Each number is 500 + 25 x the weight over its row's rms, rounded and kept within 0 to 999. Layers, rows and columns count from 0. Numbers have three digits each. The size before them is the row's rms in percent of the matrix's.

# layer 11 attention output, 64x64, rms 0.207, rows 0-63, columns 0-63
106:453475524479505503499517503577526505500480530508532551489472483525499478518492496510504461524511463523484498479509528478491516517463531524527525475467479505534496485508532543482520533543495484
101:482456491498479509518484525507510481483466485478492511510511461500510503458533484511471513490506423489488512482514532513470501407496494525520517526474501505500511501502513475507523529445516471
091:518466523514520533513513492579541562467467498485507521473479517519529484522512480500511509475503535522495485500449522502514528515504517464494513491517515483542479494550487483476482507484524472
091:472513487528492470491479517481519464513473496537513510500506485510526468469493490504499462517499525532563496464527555488495493508486484468501472515424503529507537500488527515486489497558505520
126:500497494494493507496525535463505575518533524487510491507461479513543500547506491445510489507521523478510493499469512523457495509493516532519438476492520513517484512492469521532535488503524456
087:543510517521503536507537523518511542469456506513488488490529494552530529473511487450465518507493466491526464516542505495463482487481524475501518486543493470454507509486475512535522498482524488
099:478479504485443501498495510507515528484470478479528505478473530529502496474541512499489548479504527488497509529510467456444470476497500553523479482480541516462539533480518490494509532478481515
109:491482486504549508501532472478467463469514491508482493476417449497485495545515469491511497492512499522507480470531494466531524477514460506491494487491460499504500442484501524520495536493477508
098:489505522498521506497564454525500494504479541533468494481499518492506502507500485572486502489516493479513490482492509444511498515458478519542496489470501508541468481506516501487500506427460485
110:529480495528538489510469501500534532492544514508538501476475484491509482482517514460492474514490543499546500479510520485519465477493531543541484484509572488461511463496478522526502466505479490
112:478502520502513508506511463526501544532481521484501522518486511475505502522449476487473498446509537486468504471460426491506485528500475554538493506507519510521513483507453519479476508515464508
097:531471479474478530483544488446473490501530476502502481507468486526515501518462495506495490474512468522504484498528538503483460463496442488483457495472503506512526496478454507545531525462490486
098:516494471495497514526481476473506526457559514489486495502523527499546516482468498509482522472479476476536474519452442490526475512459442524491517462483512516530486495509499481500485514476467488
077:490478519496502504509488475518490477504519553503530485496537508479478515512473528473521473492511507499545532507489494531548474510478523487546470472564490467488496479515572521482481512531523485
092:495509500457522503479488507565505508533513508516506563504464486502529483513512493471513533496505517508521529484476513467500494473514509481499497566542520479510526518539492501527536476551519538
098:453521535460493510512511504489519458494509495506495526514487511468492504482531458478512519509490512551500574547477471485452509455496500529525509519446489520475516504507479492476492510490507468
123:477535500499481509493499489478496494526473499514481483504483493478458476515483502481512549515488487497514526494528505448561496530550506527572517513509528491513483445494512513470537461491470513
114:528490478484492491503509485469490483492523469489526484486478499494449516518479519520526501481551512532552451544489478517543484490523451523521502489515493480531519444537536467493503485476495510
103:456499521529514484513489535490485507486570517465513511507513503539485483473453474497512511505476498474535497476473498483477517480487518576535543506520489530462482493496518508507516523516483542
100:499500488492478497496496434511519478467511531494524481533509535503487484477456484447496481529503499499496521473489484493468476426473505499529481491457527462464469497516459528482483523513491499
088:488481456515515487495500507481522540495535520523476492499504493527528496514533531533497508533485471491510431487511524489489459511485448494535457457459503502495494532458485502550467507496485494
081:494482497497516490508474519512467478476498473457501487484484481508506480495504474522478525521470531519494504516496481507526496463472506469550487443507485518510465463537568515499425528508509492
090:455482491496526481471511460527506480484525483511540555506515502466479480464534496495490493549467509512460524467523503508461510498557513500486486506482486522511490529480502494537459493484476551
095:504501521468469464464520486515477517485572476504473466525514537497473475491492475486460512516503493542465475508459504496489514537493474503497483539514521509526471508516488492508531481444481538
110:502538448461463488508497465478547524463500446507525469512481499471478502514526512481495496476511501503527519530456511523480489487510483525511472503493490481517493477509526515496434467512530452
088:503494516491483534506507485499506519514518507464544507529498520539502504485480475518549513496505498507499520450444468503485523496501537525449503463537531494484518508511549517483457550546494503
128:476495527487487477504476521536508495483507530497522505504483489474508515498497453521484538486501551552495456550492478532508540503523498486473546511542486463518478464537527488510535530524514483
102:501530479494515493514482493522535550493457503511522544466502533446494486503478509490514510506486439507514447490513526499516494535509483505489514477501495501576452500503493509480492470510467532
094:542526488505512484514460469503485508478527509524503555495484530492511490541472546483532487484497511506540509446494475493489472470471531497474500456490441505508522514539476499525454507482514498
116:505475547511509501496500496486496467489461538534523528499522523484493507539438526495431489502512486460510536498533483510481469503495516505498494453482504498496480508505511555486520541524468532
093:479464501534515507512516489459525539501487530471490547518561466512506489458507536494502478493438492471510472533490467504531519489530479505502545504486508516516505485530452487490482507529486488
111:488499504482490465478494465494510467467525511498474478476510524528465497527511457503476485516531540513557459511510508457538479478483456482493518518437546488467483494530480518499504520500508490
077:572478531536491492503536495499509526478478534503473450507492497490522508511465498495514487480483508506501511490525458521522477429517506462466446498524506534506501493516471501512529522481527530
087:505464493498509507471473518508493516467536470487485506503522503438510501458501457487492493502544445507489473494465518524451509463521500489508514491490462517558493515439497505502518519467516493
102:496501479500504506469521469492491535463501523508531476514532511509484498458500515492481489508489429510520479502449522479482519472516567508501479455503503471536455474473545511497529488496498527
087:574471533505482483461495482483487537505562493497504460495530557490524481512457453506465510477471516547506504507505504498516493505483509489485505493530549513482470493516475511513504522484491505
101:534476499479536513492477531440496473508549470477512476534479498471483469498485505492460529515483509499491515490449471560490503492529526526490470530487499502524489498452482496456467511514485510
102:484512562477464494470514479498483533503519515520491498519539523483467516480499530469479425517550466499460542483502512488464512461489517537489505522496524521514498512485523520508480487489524486
091:502498498498492533515499503481521480511551510471500553532526477507501477460512465464506542513524522499540487518495492532493475482500454526439488525489507490479504518508494483456474553539474520
086:493455531500478522526527511524497501495509457471551523485521473508454516471477478518554478494522483487546494537457477498500510480490509545462532480483524470502511512508536481497488472512483468
080:477477472552445482475495458502492537486454504513475539499540531465510499479473538503498507466492474508480496491487477475478517532481505491467487495518457471519482530544501511487469507465481504
087:517528531478473522534452504531496557517501514520482457512489538478493519546487503466522501478536511489473561527482527515447469522514516511523504499479461498491510488510505503473476498491532483
100:533465478470528504463531509496494504552495512497511489514507519491510480516484484495521481498489483509501495440511488506491507551514498435448503553545520491522507530477452495491528504546499520
093:510539562484477492505511530486504502489516489494492545481501463468476481468484537431538510536511489541515481503504507529513534459526509513507548516535514504467518463520506526496506493485491490
101:493468487493518491484475455487453473514520485483529470494500535516471505504552554466512479485469459520487542470507461465528509512513505478510469508507451495483504480522544499537485490484505521
110:494539494485463469463527531533508510491509502490544496515499499499466495510448538498436487526522519543468471510518473515498490495493508469463487518523472473489491536493502536528456524527477486
115:503499527522516516516506499489508507489485532479512524492521429446513529519481500481541444501538492519528519485493488530518523453531517503490530489531514518506528505492461511524488476496542445
110:533465527516481520520492488500525505494485424499528488529547513535509484471532480502519509451455493480495542464491508504532504508505512476493491483513500489511483511532570491461490504535509512
111:545513479493494526500509505504513526545504472508469541512485548483515498517450472534514517490514483478526466493512538504498478483490537506512494523470553452489481529487489504449539468519474511
073:510484482482501487468512490467521483495496457502511511497480521513526517481514517525528506494480541538494502527533472539482477515537471497449461506518565524490540515514463497527464483463458485
096:464526523512475484495496537496496474492461491516463502510509517504506541478486520570498516460531497455492494499509450506487484511454466522497515510502477517526524540483535476475489524445488483
093:547474499509524524517488511465477510549455468516488486500452495499500501508462493457513530455496479517470563494549499519497489480528531534511518506506500539551515480511483488481495522507498508
109:500518487522485477475569509459506513468490516529468470523537497496497476495480543527508456515506563505518501438510462458514505477493485454482528519503508505506481483529513504472503505512501489
121:566476501544486485507464538512533487486462459516477485502523484528511491452533469505451504503464507474456488513517511507534487473503511521491501482521534479508495493517466488496547514487538511
094:522539517502474493513539486467507521528518476490508463531518500529496533468465525526554496466517533487520497512529486512512467495484524508488526526518556491487526567516533498496527511508461496
092:492489494504552500459522477466485512505559550496451495525553494519521512496524499513499470488497478521513493491468467444573494511477539505485485508499494519506482483527488491500496490536509491
093:492515540510515497513485524519482501499525519475512463517517513525526506497474464490526490483545505513460540483449495483461510500476528506456556515506475520505508487558453505525548524489504503
091:553538525436506492521514516475491470493511540500482515517558530460511487472484513483499521463517520467478484517490493485459453485505523550523486495500520489484472490493505495480491513460476525
093:530514534531514501533460485479518481502468514512502493514513454525487490499463478483495462518514521484487481468474530513521510485540483552500490460448507536556501503466482532515475522536500516
109:449523498496526497498483531456491462506524512533476481531541529534507511530485459561519494506493475503545516478458552522506521491506505506474521527449480502500488512486496483474493528515526492
106:519514494508479511544513488487468459493487534486513528481517487512478492500464525493536521476482463461509510517517522464517501491500507501506542472549465498465545512475504523529540545495468553
100:519556471504502469521454515508523460505529483526509529493463509462500490492507473485477523520499508503469464502527568542519529514494478510482516533456463465492486481496478486494464506514491523
121:466484478510491514498564485474525467501443500503500493499487478535454499511508542483476488509490512497486514543480447507502522486494486538507458522491506520496477549458488512482522496519484443
093:514457478494506503527517513511541493465466489520509483505492486496528489490481453490504504473478536485496514476526504497541477430528517515510488492444531461493456447544495496474518519495489487